{"n_head": 12, "n_kv_head": 3, "activation": "tanh_gelu", "norm_place": "pre", "qk_norm": false, "attn_scale": 0.177, "bias": "all", "init_std_up": 0.0206, "optimizer": "adamw", "lr_mult_up": 1.29, "warmup_steps": 225, "train_tokens": 969900000}
Each number is 500 + 25 x the weight over its row's rms, rounded and kept within 0 to 999. Layers, rows and columns count from 0. Numbers have three digits each. The size before them is the row's rms in percent of the matrix's.

# layer 5 MLP down (transposed), 1536x384, rms 0.0251, rows 445-517, columns 192-287
024:494455436499472495487501546484507502477491556484519534501538485547533508459528519526464506490470489512491510489487465504511521498538462534522495490534533525450497469456458497520507470476510506513495533506495522504499495500466501488507448538493500530503523486532476554492506541491517515482
160:540517550508498522445505502531458513519500434488518518504520506506514518467467530478489481516498505490517502512546479542521489482482523505496449497469519488509483455510524479522504486465473517462521460503541487506486495496494501507489524513516522506521419487518514464494521492529535518524
079:454509488531509501489492485496504523519504461506512477515501519525505526497496494497502484461475528524499492524496521505549476520514497551472474458522530521466550524514464519494468463495508508478484537467503506504508465463500444541452511496476507540528498557483503491519540507483538493480
010:492494478518464515516524477529509505476527481514491521514500522511520451477538511477534522508472500497509503515493481501502503484480525503511490493516452517480507508488518471524477509544504490544528509503504473519553484474474546509523510518502539490473519497512456480539477552496498511497
083:481480493546517524532530490487461489515493476463486468478502479495520490517487475476523524502499475501517514518535487504504490544490493475527528503542478448492521516500510484484484537557509547556483477482530504487448486536508494491511513494525471461476493522455498503486472488537488457502
100:538556490510501491516489496515452492455496550501503481487491499525492468457482539524479490491489451470487519508512523492470500482486518488468526496520493516527556537504466503475474481529501494498474486464493520495459480506526539476457492523515531496489476481488454499515503524468535482486
045:509521501477486518501502487491487527483465547540482462511520545512518479489496531497468484495497481486475524512500502486507470489475538535491480556477518527471531486507533463528508521497452537538531485495468462528498497547542490471556482500493470473475533487491467503532482510507530499516
124:500527473457532518526497486511484432487498491483506512500523487496500455507528447486514515523534484474496484495510494500534445475508485486509506512488501506503593535494517496481475457500496510491500464494477474498509407462511526512512529505489499523516500515507505500512470504505496500498
017:491500468494481517549532492513526471475570465519488551501531487501523479465524495468523476499521501496463501460490469538513480519489510544520514489491527501466495521449481506492507447482516514519480502505485478550516500481461494528428520520474535543471524494504456512526477530528528541509
130:505433497511524543509509535497498474466460465507543512504525490465497490536530490453491514480505477514515486500484499474504483522540476511507543474516533496512537489461509514436511499479453512528508486541503479483519468505508491496462460512494497475520534494503502490499469486515477488487
107:500478526519521500522484504530474462509525463497529510532524494516533520496503530521484518481458488499473474462479495520467487483500436494512517505507498519502513504468490487522486495509488462526535512528522472509484481520498506499494535540445480500475512554478530465519538492529450516493
027:522513491502501537484443491431498510496485474550507479458507528510505483484473505489506513492498466451550480497534495488470515527485490509478521514469485516489489512528472503488523487547457512494539490487515562497494471529488519522575478489548472440489472486471489465414476520507490500502
039:509511465456503522444518488513476502478536480506521503489499481500492487490484507513512499493488553486517475502491455477495507527473525520519508502530511491509501507509484524472525534519528521493526467482502538519507452520496529525434493495504522458513510552443525516467469507537513480469
154:515478451480505492504478469508503512500497505537527491489526489497547520532490458470513519522471486472514463555508475552469508543480529514504492533456489500553541495494480516505515533508492496524527480474517512451466491524477534501515529465465513481479543482497512505479464491538501511519
029:474495514521473471521464522473523495546513492557482520451519512510512530456523483489474471476506502473509524478544475474510517523491520498487510468486560513517518502503491524533519466505502507500525501497530574523511517502507524534506456482485484473504505435515534482465469542494493478505
123:488476511489492496513480504477509535523493526506513470507492513516506503534474531489487514525524496466480483480505497508504517502517501498471457449503489462495539519463496514526452496499509489518507478474458534497539499518508483566485479512487532501499487501524566527493468481529491505534
046:473526502534496526502483483488472539501520477471498483488488537521485439521487477445514539507442469550487512504491563546503477513475486482547482512486487484490461497482520498542511526518465492506478505541474496526542448452474463475513534496518519520485501487487439490477519503515502521525
046:464487472467480521479507463560480501484528484530505521539523471489517474489488508483500472516553492522480498467513473502509517495495507501505479490474508476492504513475503503471460506492495515468493470525473445522562518488523489500463524502508480536491529490509503469551494506516510498498
024:498487451492510505524439499503499492496492487505517567499482435524497537476497498513483488453469511505445507494512510514523506468504504481502469505483531477503475506476477512482491456479499512521489507532523503491504498440489523541465465520514508511505542466530543523506518518523523536531
093:538485506513488468552497466502493499489515501518462512506473531540490458477528483462490497505503502512532497517497488498511521503485558494507477493486517487460561523484493534492501491502484533488476489484479487477513454520505488484503529488485560496516541509542495477558464482459522504540
095:514516494580477518506522512511477533494475480492520505475542472488514465518500510519480511479448490501495485506526500462485493519469507475537533489498505513530526513476524485506466489495477510534477522487511494499479448515491479519493481484476567483531501514494521483499518518545509454491
036:475497467462471477517502478515519490497492461555499521491483504469466441484488461523469472476516504518505466480497517487519488505494530499504442517471518465500500471491477523546472536484536542462499490537492540474539511453486522518483489471499473526531487460486504493473508519534479479501
097:485459492502485493531515484494478476486502497511499500511493517472484434492528527510508517516516505498501477510525526517492519495443486470509534484499516514498571518489477539514499406521504510518516458508475486519487377497504487511418547505487579496517501515498500510525503476482515466522
035:528529487471523507481490504516443537530437485482465488491514499526457452501480481553474518491462495506496484533527558468471485486487464456512528519483457496489499479505486470498487553537500467499509460535493511461551527464500521461450547520543497514502489507532511465456494503489495483499
102:492539499494470481514499515533470506492508529483497472506530504469504484499496468498509499503449493474481490499480460495493529511494550522495477486513509483476533522505546470475459487525506549499501495460541488443492478481547504518489549496534531465479492492549474464511488512493526476525
100:505525446478524494500508534524503509538478502511508520507523492418454502499472524501522435546534513489479470474482534522510533491488513501487499463493515506497467489480496533499508499493519483480493505521491490543543508495505473508506511487465511539477508491518489532508484512460488481515
160:468507526519497529476487500544511470540472527514445530535491487483487497498482433453490500501501543523510509517516552510507466482533527478533489540501526477467507514510524483465479441503465532479506558513490507527467529481490496508513525485481503513512514480525471502478507498514505494502
129:471479516482553469470545509535456514511492471487498485506485483542491479510460495481504524480493491494539541543517465500524478481499479512532516513493453481502516489493496440497520503521490475473522540536508504452492500495488523516489524517495484510518484537528487448555491463532490443531
033:496450438469540491474506503494491487482514494502525508502502456503533494468477467503481486495506477502501502509487498502485500482519509549512467516504533482475500520454541477493501448504493506516523493504506518478477498462502510527528472500556481489516543451518509485450473528524488486473
018:466522470525491492497512521533466503498530505468522494510521502524489510553471479534484520497497522474487491519482466535485494503494492511518495477513497493509435493541496503504506524546538488469488513472478514497493468452498500500563549440523538530526493522471480524404475504513501500471
102:511434493531502508481510483455490511489525512498496508499526505480506507505515484500544512489529506513476467483519519502526496503488509481483490501504510487475517516497484512487519434492512515480525513490532496515496354479484509509475544520507556493490512522510493509532507476469493511499
040:462486532544503498495491496531493522518531482474491493513533491506525487520503457490518527510466531525468534498509499534508478512508492489528493483469485506492523516472509496521501462464528524525464539499481485542525483449470496494440486489478569537562483529528501511551518533475508514501
026:513494504496466530527443497488516536482484525479499505531477494529486434513481528473522512460508452511520492497503490505489492466494504451527500499483487493488526484496495499520505501464474508505490493500466470509496491515518523480616495527526458511462483531525465482534524466510487506521
030:528485519468517499505541514504482488490502533505488491493521491477509558468497518493488511497521496503497503500477490503530521529512500512504539474537516514522521526475507505469526447487536496523530465502500490530499456557530471470451450513474532543489511516524501502588503517530504487519
136:538474499488487499497496452457499503482504505499594509512493540501548536510492503511492554501495479472483476495508515473476534495492490545496479496471531476462556472482486499522525501503466499519543464520530509512474481458501509434503490518534516522487480515464525475548552510489479532494
127:532493485519552484484500465486450539533476479528534469492494544530483489470498552526484505498474524485513499509508489459475493520499526454479471505498502476522511537522527543497465487460496463532483456453470546526536488536483507504522486519507554486505532497476504494478479519504492508524
154:468491510474474500452555524509500468547483464539475552509512495525464444494485521473552526465495497478497503485490459492458486484498469497499492501512487481462510479521484496467487470484478467520504497512521502489509471498490557516499517480542499514493489501525529483579526492518476509494
014:525500492527461506504515538464516484499537543468497502491507510497485526485528500460459500476480478511495479437497502470532513477459565467499503503476494519485502504502509494527479473487451521498552526515480489490499521516510476543425489548477524508487550489520468483566560465540507478503
157:514501501486472500476481526503495509514497463495513531486531483526471472513472471461525520506483494499510519458556471547520524476453524459517476503508491518498490479516487467486517498442494506531422516517511484497507511541459514488501536479508489473567490508498469460571517515559507537500
125:491491504477497474458525501533487466527473472517493499478508494433513477479478527515491479507478521537515503529495479482510452454495538483530540463551521457538520513482494488482526498485467481440477518503488474479503479497494484508482513472486517528564481512503485514523488529482546542497
109:481508554503489451490490514541493513503514499487538510464487505534509527506542495452437508532511518530520481503523487520455496499467531502500491534549514472510550522488415497510480481489531541500531493452471486497501491495516522489473474515514535523510495541501508508505502516490478504504
017:506528504519508459537493524456516464512510439492495455481477495510478550476513502471489476521543543462525481482527520509456469506496536460470543485477535487535505490520485534474511475501494507546549515468512514470488495522571473497397507518541513518523514504465511463483511426536499477465
021:512492543471531493526490547472531485510472507507502518509482500511478529472511471458476519518504463483496537487536519485420489514479519463494523512471499472466520469491502477510532524479450479498458520478534519495480557526516517494525483480478464480463497503495489513507465519487483478528
125:512507521509430500534505516487531509487521512485487509479449491484517478496515529522463486501510515502494474482546496513454491509501489493522512516514484500431542494489493519499457478505484497528517486518464502484478427518528440512485478484465519483487483469500512526515535523459501527509
105:480458487493516486494501517502531489524502566518472491503540438505492530523508487548457488504506481461536495513487486499511493490475507481535454499521476485474487464514491475500489565511508474477475483494479491474509579511505481472528498533515469481509497473505459509477507469482499550490
031:520494526498497538510462492528475521525497528501500529495473512502495495496475495500507543477477486532523489517520471478498512472455517497555543488488462538480535517510482521536511488467503496502452487474465502562504510516467482513494537520476581524481519534488484518506496463496508495525
016:510551455515480501459462512531463522497457516492486443461526487527499473512474485518485520450498495498536494536505468478508530535489493506515518510511483489557489479506459490469497472493545504493530497532520528492530419494479545494488512503528516519536499496494529508441478535486460507467
128:476504482518489507505512476522446525471521520491517488479465529508500494468509485483543478505472518478467502513549496489479511517535495515468535509510521505516484488503495493465453494496506511504515505473536540548490492524492445538482506516490503497480468541443498525545518483457468461491
129:509513532517429536506509505489512529510502511473533484507504525550487499493529510509478506511476525488499504484500479546496515517511502511482488487526520483564502513487557468500512460528521529541487457519483522504523480484536538506456542495498502456485419469481521493488521518471515508506
124:475488476516495530559530462485505469530518516480489476514494475448495480525497478500530514480482515516493527475516457510483518492557490453503512520480526497509481534497487477466461504477496519481496524495492538487485510496477488503502499506495516481490486538482519527514505517488494547505
126:498519495507494486505507512522417495558453492523467495524532508464484455512523538511490530538486491517490531507501523499503491495500506527467501518429508497518483519505499547521496492526483506454466514470493524525522491528476513488515503540483490529519484494481498488502476425473510504518
074:539504491494479480482471495550482492522504506522491517516483497503515457538489471479502490529506497533514498522488500523525458497478531482503500513507480473475489467547491478495513446482520490499471513472527502539517523471494477482475522497537515551466482489454461464503462512549481505504
017:506524526513540504502541478497490507517513492467493497527441550503479505539470552506510481501465512540531481526496532480465445486489526517537480500469506512501498484535523501529485555519515502484468501486481465495536482473483479500527526494508504497491509535448479483490492482484541491496
151:535480501508498513504520493463522547497495521481536471489481535524465471476472518502482505511502508536517506482524472484460505512474473507477488495496503502518527541497519504486493512477508439566534480491480489469527496533488510498525488499484534491476604530513511495492501513543521520473
169:503535513479480516491527477526484478511503488471507467523537517493501440510495526507522457501529494469500503489527479493536489512453542555514476512498519513530499506538509520491504503470513473511487495487484509470507517534513461505460549532536491504510463514538526484542498500529509507460
074:543477470466509521470521526499531541467509517498532541526505490499476474501465498486514487499497503504501499494480472481481492489530535502502476499496497517474480473489477548494527552472524501483512474494489541461519536551496498502507493462529506524526531492457500493490467476461479514499
027:508470473491490483510525503465508512512510480511503489483539477475496517469519459499497505513529499462508505483509464529502559466540476496460497492502501491491512534468494530492510437498459486506509485492505501488475549540500481492380484520478501502545487454511525494454521502488479459479
020:510507487464548474453487567503489480489430537462499503515519491548507518487502485505512533488479498527496507548503494452466479527511468484535510504528507492453537466505462507501501508508495497500471492480535501480504514540493513481499531512504520529484480510500524508469476474526495495511
114:518530547505483524514471562521539497537457521538493485507483455498510477511549503497523492500504502516549518468486457520493495467471483521495535508503480490521494483520505531514503506482493520530482519510468518471476501436495501491485521484514533492495533446484454538537456541496496515497
175:537472539498491503524461474516482539483522484457518557507485470515484519529511496445512504538519516522496493483498492510512540488561480543512495513481521525517497515489512484495493489512468528486484505497478497538505501514477484513487536479540510535514475529515501513483492495484508476497
189:506508478494526491466512478459494455463449479548493508509502543499510499542530514567500536498486510491491551507529496506486470520532547505494497518510483485504496497525497490484551493494532493481531481489534511526516496482476503493509506496419471503521461519503536510535505477486526504480
126:519467475492508459509536512504471527548468482497525479490494472483452527491548464488472534447472535505510530505497518483509515466527521497485486493472496488489494481480521456526463523463488505463482494499511495490483496496529463510515484513507509505508460503460455478542475480499540479518
093:544462483501510497474521518505533525533552537531516468503546497457517491478468468504504499495493485458486492512431523497497491513480469510507504482451533520464440503522496498517512522514472488508485504487488518488511577456511482499571524507499489524482470472482474489514519503521483478490
142:463503504483507492536500533513480503495512513480440534468497450457509517511520512434507538476481510504548528547493477505490520491523532531531477544513568510510487475475476455508471499514551507493503494518464472465490487466566487466491510517517502496498447516485477453525498502482597473487
024:517501455483526491481492521477486512511472480510532478491494482517482522520447463517519514472504523505504516508496507500506518567521486530487544499553497489531482505490454496485524418496537530523484483499525549495490479508488509497509480498491536523523495461507519534417489514501474492522
146:506516507487501524498498544510486455534520470503529493519500499525496449472471540507512481503505504520475511504497520487495519508528512459481528471539508544491512499527450511510461522457460523526507509527450532486522493507495471546511485523535529510494529482505493495549522510488552490517
032:485504486516474455521532508507531478520505529551493528518519482541537514494522498532443469515537503521528511523517473461495484501536524505500482503505525492484549462490505528494536496500500496484497467478558579508496492549493477511515479508505495465484491475510499474494479503477486482475
017:479484482467497474505484500492460511543489527463501526518496493490506463446505526491484507502473521495485530492486484508488477482511530476549518485514493519481467492460490486543492510472493487518470523504465459510505550501488506481493500510484513511484538480545519515559532536527514489508
072:497461458496500513507497525442524465481506512519484520488483477506491519498496478517487482481512509472568498508483489478514510480495499478521518451494473468543488509532514531475467485478506481487519511480511478488528550475483506463498452524503479503515466548467540485497481498511464493507
110:584481510415497511488511486475484549513481515485504515559501522474482496506480522497482536500512519501497520470531456523477502477520473496508567502489528496486551482494483549572493496478509478500536518490504480483496446499518478506431483452507497508497500458475528500468515481491489531511
012:490535505475511533507501534526491532477524506565485530541497481553472513511534513511534495458479482555493461502499511496468457526533507477540503542473500474501508466490459477494481475476523524525510494533535519487530468528465528519480434538515523514467473510492486505529454491515514535502
094:503527523502486479506514535509521462517498495490540496486507471522494492511528501501455490515519497522488503499548526508504506507462468503487520444481519535488575512490460515493463427472488461520512483513498506463514488487490500535417524540528548493503489527515493507508531514473524480522
130:514503493507519487516510531490554502473510487492509487463481458508497420468473463478556494506464522498522498463493480520485479534475473496515472475492491503497483527534502486468500504489444488507524505504535489483473477491503551446507469481502479463470539496499523505556490548550486533497
# layer 5 MLP up, 1536x384, rms 0.044, rows 446-517, columns 192-287
137:483512480478476517462504489535479504484463466518488466481439515496523493529519520568497463473521502493464515477478488478508487479483454502475545521561483503506488495541499550480557473538479523545471487492455499488489481492534486491499469450520480535519529489507516515547485514505496514456
079:548488533510502495497458526503510500523505530496491520527514454502462463521551499476485483502544480466456487475514463488453509492468505466506491501504495500563514516497504412487508518524538491525504512524480532501513479493478506473480520499543463477442494487511518516509491513478471476490
015:490551510508512435465496527486488519513442476473490448466451504516497520505465495487500456474484542453471496472454500509491479529507533518496468501540514458485512520518484510494487468485486509525529491504513468456484548522522473496494476445479493502463502463483533479488512512470465502461
107:491500516471509468491538515507509425523478543531493478490495517525531471514516532466525505488479516482542512467526453490548495491544489487496527495530472482544478470487492538528503469474502490504499542521491495472489496516511566507496479508505528514496488534501480482488471520529542501541
105:492509511533519485505472520546569489510502455537494529528501518493491512499509456510497501522468523492495480465464477520505481525502516492519526502441514483481506507509485524505510498456493503470521508525497479486529519537470496532483526476501481501514520476493549515517548479474488492498
050:502503484451495484504499510512528482528520448493527512499452444480528503528507465511500510510517507493497453498515499509492512531476500502502494467510484509507500496519471525503486497510536502440479506535523507457494476479500532505513518436505527515505508496506550506498516525465480481480
131:499461505446517478505522539445497518481490555524469512509499517491524538518531468453510533491469496526528492497471522516560512516496499503501465507505485505530433500452510487519473507520506480510470533533509467479534510506453523460539517495495525500540517459516472453476497479482511489535
024:512537518496523525471501500489500520567439493482470470496471508504472492507477506502488475456503506499512484507502490475510471538504485520484513532533490484543499520519516504507513562512492517507537518503501490484532482525477474432449482486548480472490492522506526455490476439489497452493
118:462505480448503451486515484519526537526499517516493503514469475482480506475473533539465475496460477491482509529518528514532500505482516505540524486510490512502467512495440499536511476495545454494488546479490519472527545502501490501494529504515554515523516505522474546484500500475501489523
113:505478518493527478504501456483572507431509532482449463473496469538479502529493480465514492502502542496523491536488489473530506510494544511503462467520498521510508501536542532512497507491514517472448527474487457507478490527496493483507475499513519476499494492519488499503501503460540449462
032:459565523469500458497533494550491493455487517456495533520496513453512499523553533495489483510502513547454518496441527525556485498521505481509502511514493535507442518494517507515478533486552473498452477509484457543487506483515531499467516474435475521534535526504496529437538489474531529503
044:445524528492532476495498491512507497487477501499473493501494519480485506523534500473501520504490497520507594499517533512508503476530479488466509518489476504501512569481524486528532542473465476502472538519499486496514528460501483488499540510470470547527478502525483537506549485487531494519
118:468459534513504503488515464501512492505457487475491515494465513490480473471513494539484488467538506527493511448498529440538473450512507473504517516558477484517472524483504507511492479531473504480475542487459502535511522489498495523511513490517514491517494505514509493502549475456516469462
041:503521504483506540499535499500483507461517497476523490535479561460499475536473534508510527499476454567504456550474506564526479501481467490585523533555449504509479502495512528501525489540494512503483506506482471510505510500508484423497585519512492515494490547468491485483550453475504504503
131:494493508498519512526502506501515525572475494475434525512485527504492510529542490489488466489507433493524455547510534478523477526470513476531505494522465493446505507512533492500537474509468498451441495538521512507485505479505490480487518525489499510507486502553449503512496511506552467493
053:504491516460503484505499535509503470473491508523487500506492457514492529475505504556465455490510530470500491457508472467513483487523483497480460491458487519517547461512502522487507481485505490483520481486517494471444522505547492565475460506504510481503517513505526500488490475493501503459
047:519536546527552533527500534463525486545476463510475495521497540525493517489477494524496480466495515508525518511490510513487497528488461495479550535522497538516514480525468550511522527520517498517508556474508548503457492536471493470521469485515497481529499510520529501482510507500532490490
034:558523557487472544494533494524504528466494501492472481497492548434513493508513481530511559511523530520525520528496484535507512525482530531508535512540485524510513435501513503541567508527471500514467486485494506471518503565542477442494532474470496517512504527489502465533534528496511489491
093:527541565507483512521487527523476555486479516489512478491525491534499498486499497514483494495454502494503495532512535470454532529486438498530493515531533518548524524554518502479528474511540514481525447537536509520518486483501507523499499494490503505510487503482479494506525555451495489495
105:492491518453511472540455464490496501462512527456503526492481470494513519504503537474481488519516498485487496524473523524475512463492492509549533508508517488473462499510485507503483462503475489535498535511496527523515486491519512499508501501466491506484515510518511535521503464459487513503
041:490503519516555541498517480480465480481527546476493484525479481517481482505492503493526476496457496493503550509471474522521515518476467507490518528529496515507517518490507466484547493505480479519505518489498483558479460505501474498519501524515499513512509536479503463484490468473556523494
082:532536553490495495513467513477470516499489509499497488453482506557536499516483494458489518486450518481488500486509511529497510494499469571510488527499488523521526496496542478482449506476507513532465474514510498548510524509500500513507474488485472506515506501469531469493502529475522501497
040:476502486516531491525469511446520489486564496521511500489497541522533540480512510476514477470495510476495578448468467530513496502526498545473488475481535535477483512474498531490520475459497490479488537494487452526439532531492516533499479480482471523519528534508518544495541502489543516514
128:531501517515470484508490513498505438493491495508504481500493488455509479533492550506507490521496532456498488469498494497498485545536471468535505543456507522469478452516520517523519474472458484504466515503475461533543487515504494478490535498516520528498514531511526467520479530488468514472
108:479519529472500494453507472458507481519482502488478494515454525508453527490537503492447487491495506519527518523500475525476502542455489542519494503476491498503506478480495452528486467495485506511496468500481490513490486519509477470504449513472509565537476528543548500506530496515467503534
142:546505494473526469506499492474489508461528468482521440507484535486504495523499538550446505471517464465486487520476463504482477505486448542488502523497471494499494529481481524494528569513517453499521488516508505451532477510528532506496490490517508512511485532495512491539534455479505523489
132:516465518476500543502465505465522535513457533522480506515467505523528477521486522504499463545501509485508489540447512531492524492544485512481527525504516514487514498519549520508511484506433499474457492544529478500476487501431532514519505457494518499472496462548486492497503483533499550548
043:491544567499489522507500518524501516528478509487480477477477561430488534509529490508517504489510530539492530496490529528506497502482500474505523499504472523531497467522500519526501519502502485438441513497478457539519499524511488456546526488459496524510506526487500460520545483468533496490
025:508448540473531485481509507484513505491473549546475531515508518491509504478556532490464539525469495494502529475515503506537485473521490530448517531490509505521588486521515436502534479490451476529497474518508431479484509520483474503480476544484494506519511488514477482543514519556497488483
081:496567534527505472523514540540518462524489496506486510480525521505552513492536490490421489502460497512503504489525508496494509503491471507512494508481483513507549559507505485550468487515515503569471491523511497550540559485483495537494507516479517448517506493499510499516500513480524486505
043:529472517521514509501506512505491505484498530517482496550495521506484493478504519519501484509503471499496515475559502466484483527510506526453502543539495498531516436528502439517502508514497495494501462496518519441504513526504501506501485506518496489452513499496483441499478483520470481455
034:495488521424481466526530525516515475481495482523501492473484487486520530489510488537508477502471497504463487491469501482502527495487482525468495486463479515488467474501512499494496508530530491519495478477537549466457550487497496556519462492457536453520506483504549475483450554497491497478
035:484467500535516479524484525506536476496480462495517498518514493485504510506500475521478472467519501488509480506538510497447488505484536482480508482526509474485464546492501537502477564502490524443483530508482546483528477473507507526548539437538483492478465500511462545498515480451484524513
123:461489469488490494525486531500482478544463535462428479525498514496542484523492479537490491515509488475511520485464492463486517515478478514506518552524518487535488504495545516517500524489498515479462514501471516489463505482513522539498495522511538465519489509514517505480507503501528492513
134:442506507508531494497494511493529489483492472527475512472495556480528531502507500528458488483502512495475487514517486478505538517492493517489525479509448489496497480505489539486533507495511474447501509480528480520485520559487543492484516506487530541549504519524476479488516518504464506520
123:511465508473497491464501485493477496528488424471501515504451465508461498487518532502508463494532522504438477449505541535536543475460528477478514491549515530525456503561491468529520424497485491455466537507476501518439523509523507470494467477536540491528516466527496522498485509501515464497
021:468561508508560525472520490527495475494492461507492487483457440506505503491495485546518509518525546468526432501452514529504482497508509492451474493522483497478522464525499537509488545550524509550480472501487531539479493509507531546493551454481484498478495489511498524510456491456487475484
136:507463495497493505451516531531527504469482531493487464499530501510489498481500494540483451455455460493505531499508507438502487511505430552529517520513464499547494515467546535513511528491516469506535506516511493485497476532477492520497501509489466526487527464535525466499535482474548550469
120:534479490501522508542480535476466473490493553496458468495490481529520492533513494482543566475468493495495493513446474508478557519511493499470502543500483525546496533477542457512496538521479520539473474513495536480473494486499499514486480505492479486458514537511519491516508492533511520511
131:561482467497519501530515518538525446515507520522529531510512437464526490501466499458494498524521472457488516510512479503489518503473513496485501493487527557494502472518493520502532506526501516478498540487501503480504501482466455513502497470497518537505499494508502526492469521487491521477
024:492426468497484561466539453503485519468498522502504529487502519511523466510508546528505522539481466523504475519454489492518513502501440481508510515511474515518467521489508438521512521519510484499471469525498495545519499489457525478468513533481484512518505502516482493482468541555522500526
028:476538471442475447501506475500515528484487492497501481478489467466483483517489493534555524471469517517473477500473449505522536476497477509551468496466529540494458524495488526489448486511499501509492487515501499492483468471493495498494537479482476496553509481507512484474506477491514501456
120:469514466506517452476532494527476488501494503457493500494528480513556524472478434445531521483497462541481478502506475472531486503466465537500488526500470491547499575489526489485487470528509500513474511482515488477519530446505513478500492509478486526528528508508498518515503503515505510498
093:534520509459494496499482463508483541496507454525543486502473520488519497500490509442541527526469517528495486502496501507469515508506486518462539503496535533535497533479507511525506454475479498521526493502490485489505485498495500547484502488498561495500496547487541504509498520502540455541
041:490518499462521450518507526494534506473469465508476453495493487493510532508492505483511473468475528470476539475524486460511502525518506512434460514482523478499470559517516467493500507508481500517547518502519493447477524488511485526490460489534470467514488477519525502487490508484462500484
022:471467518486537514534514499483538510478538489494511532538506542476529522483569501453489488519500490531493504490475527563534498499495539565481525567497487493499467528495530497526497495501484479476471497492492500526481556519500469508541486468476537507488500514503491482504538493504547506526
140:480516518493519411476513491513477493524471477485470489491486491536498491511501534473502548488475479513485492489486517540490537504410501480463482527490483506491503495521474501518496488492474491534493498505502494454505521498513488526503545464498511503470535505524488481508482489490479520534
137:465509471472521497498478521522477465515520542482477501468516501484526493505457511479514531492506495492458486471505501484500533497479518478483505504493480545431494524539495524507506537495505495483467522502494546488506487493522463489506498489532519514501513486554497499520469543536493502435
126:458533479491448495467510507500530546499538524509495494486504518496537506487530496525452491547478509489513483498485545463560488532476512535515489482486472459514488511468520547507517498505521468465551515513538534531464526479531493515498495498511516509519489489524493501518505498456527512520
144:490511500484507511464519514493507471526531495534484461524517531519523513530508486502518471472453473493543480513487533467508510564519470519482516501515484513479516516501504460490507505497503481483483474542506492521503482531452468424503507480490498493525498523495527472479548537494473501458
076:485500531492515516494509465508517515446479482482500485506510498517464521480533491518510484481504535527472503478471508496480535548503494537486501487470526543499473526503509493505481497528501503471507486525485490495525544527532465485483494501489487460535559520548542529483567509451485468501
025:495460464467485462491484531518514480496480501523476487518543470479470521479530501522480489506510465454482537483501491516492501488510466478493462447473480494482513530513493494489506458496476492476544546512507488487511496491490496531473494531547519486505511493503524513516538518489435500489
119:456504523492487489518495497518517483516504485489500537523505485506552510540510498549482476501507497458539491513463512535529526501488487484519547505516519475468464487452512525467541488552488541470501539508545515526508496515530506483493502518504509553541453499511511484497494477471479480506
146:524492531478513462531467531476490480478502527513508494510500479470523498472515520531480539467501501514531503494473510513471540476493468542551545513511490527453502514436516494524553559487495489493500495523524482491487506431540502476503513462450515498504501510471535459506508484413546525511
072:446540505474562483525490450496518476500490510535502486486464516501520516513529463499485481484504502530469527506508516535492517493514469509491522479526553506546492503500497489508504511541483504527502498510521489548489477413459498498498530525485522479501480482523511456534513541478507503568
036:493514520521529546510493500533504504481508501487498487482468523516496487541462518487497498483489515572489451517512510477503497535486523493516523551508489533531464455493492512530509551500548512484473474497492537525522512487511510439512523484498467548483495516497504511489495508495532514521
027:494505533472478450559511467505516531478521456512499477480485563463515538512530507502552466495502529479489528432555484549478519497502511512509470486446513539522466529464515486500472490474485471488485521504479500512517532449472480502518455477515496496526517475516489457505522538463506487499
140:507511504484502513504474507520479473514465496524490470504527472452513516512451483471507499513487483483505476507514507516477512517465506495488464497467536528496522518512488489514538496479496514500480476527480469496494513491440509448505506476472517490503502491496485529479492532474498488486
152:494526488496489479489539500539501438495471498507495467473521535513525512512521554512483497452495486476467549511474520481455472511474497501500512539491501493576518459500493528467483501504550488498527467487454496507472510518519469480490464526470483472484477529511503506567472493509505510492
176:492495549476492517513478521500507538507528503498509487488483459516575455531468496477497535472529488502500488539461494479504551463518506484511577553502531527487497492465515463514535514510480503504483514505490513481469505475511494469505472500526515524512513490505459496533476505502488533491
140:512483511502509497491486486463490506545502512501442523489471514503502506521461484523585480530479475475519499491524484518521481542523497521491510471462539498479502521497527509546485488496499519517493499505499501529475486524530492498507505490518542506572520484473492463516510519506484498473
095:500506513500497496518471492490481490433463470479484521529487512510509460538514535494502516527490525528515500496515512487481508508482507494502509525552465495515497520484489466500473469519505529475531498532521449548485529498552532472503492525458527456512499530510508503516503470474502462511
129:489462455482527482443481442493518487497509495447507455508494541512512518460488464514481483481505471498505453451516515498517464516507470523493452549489523483519474536531546519478504502498470483538494505481488502510486521489531553498503495504492517512545560504508513525525523511494501502457
031:493548530489512494501498509515521508479531516456484550486520507483521486494572507506499498535494468527494532478536482510506506458508542491476508523499532507530496527498529461535482540472483490435461490489491465516530549490514489492516515485455482521522499539495473475502523490502550505515
134:508487493522483525494509532519508514523481509506490509451505512539491501521535465486470488492499481512522482495497512458507463511518462541497517561468452505551499487449570526490491485514482467492522490516512479524511474520502465499514505523464478526467501530558528495508539492511509542515
042:502556494480532527482487503476490519509511487486503459509471574478478522507493509491556522487463473512497475512528513546498486504465468487573510503510482538505478549486505487499482494523497504472492542519440491551495524480472490442499543473523526537518505504521501463512514491495517530524
024:514449498459491473520501519523532491459487469549489447499464520504515486506505492511523472473490529493512486478520509497491490541495496525471492493498456498500465494519517500502487471514482506492501497505485513440482543495537492504454488480516502497464492497481498472499502508440462476470
071:478522510499516471515533474540474507490503494486528471481524490473505509466505520481515512524491493527435522506489497553502491466514503562514508511483522543499491467473507492529502509520482520473480459495474514514493503489489519540495520474487484503474538469482498531489584516496501482508
101:491495511464494474480476513526516474485479507533517518493491522512517490554497502478490528492503490484516497519506510513471515509477585514519473523485490490484498477537472478517501532485513498504524502473502458478445546500529498493488499494513524498513505502487477496524442527480506511502
020:516581510427504487496500477515529511495471466473483486502475501434514504465455458516538496504497499462492484471479472509514525512497517528474487517509504528504423583477516525521501527500465481458507459487510483513509538463545465422411509473474517505514517470491530499497547493480512503497
093:514477492498518536470447455513486525458502541490488503511473535480497497500511504541514466491510525457507475465514454466529494504525503564479474512504467514519486490530542481479508520571543514480497512474551467543492500521530511508475469496465462522528492460484523502511512462518471515497
140:553514542476509486476490467478497492492525503521486491457482498530491485461510533518507505490494522510521508479509485484474542488527487509492526506489500539488502516481476492515487521478514443467523514524464540501526505513467503526496482437510523502496560493501536484525521450473534507512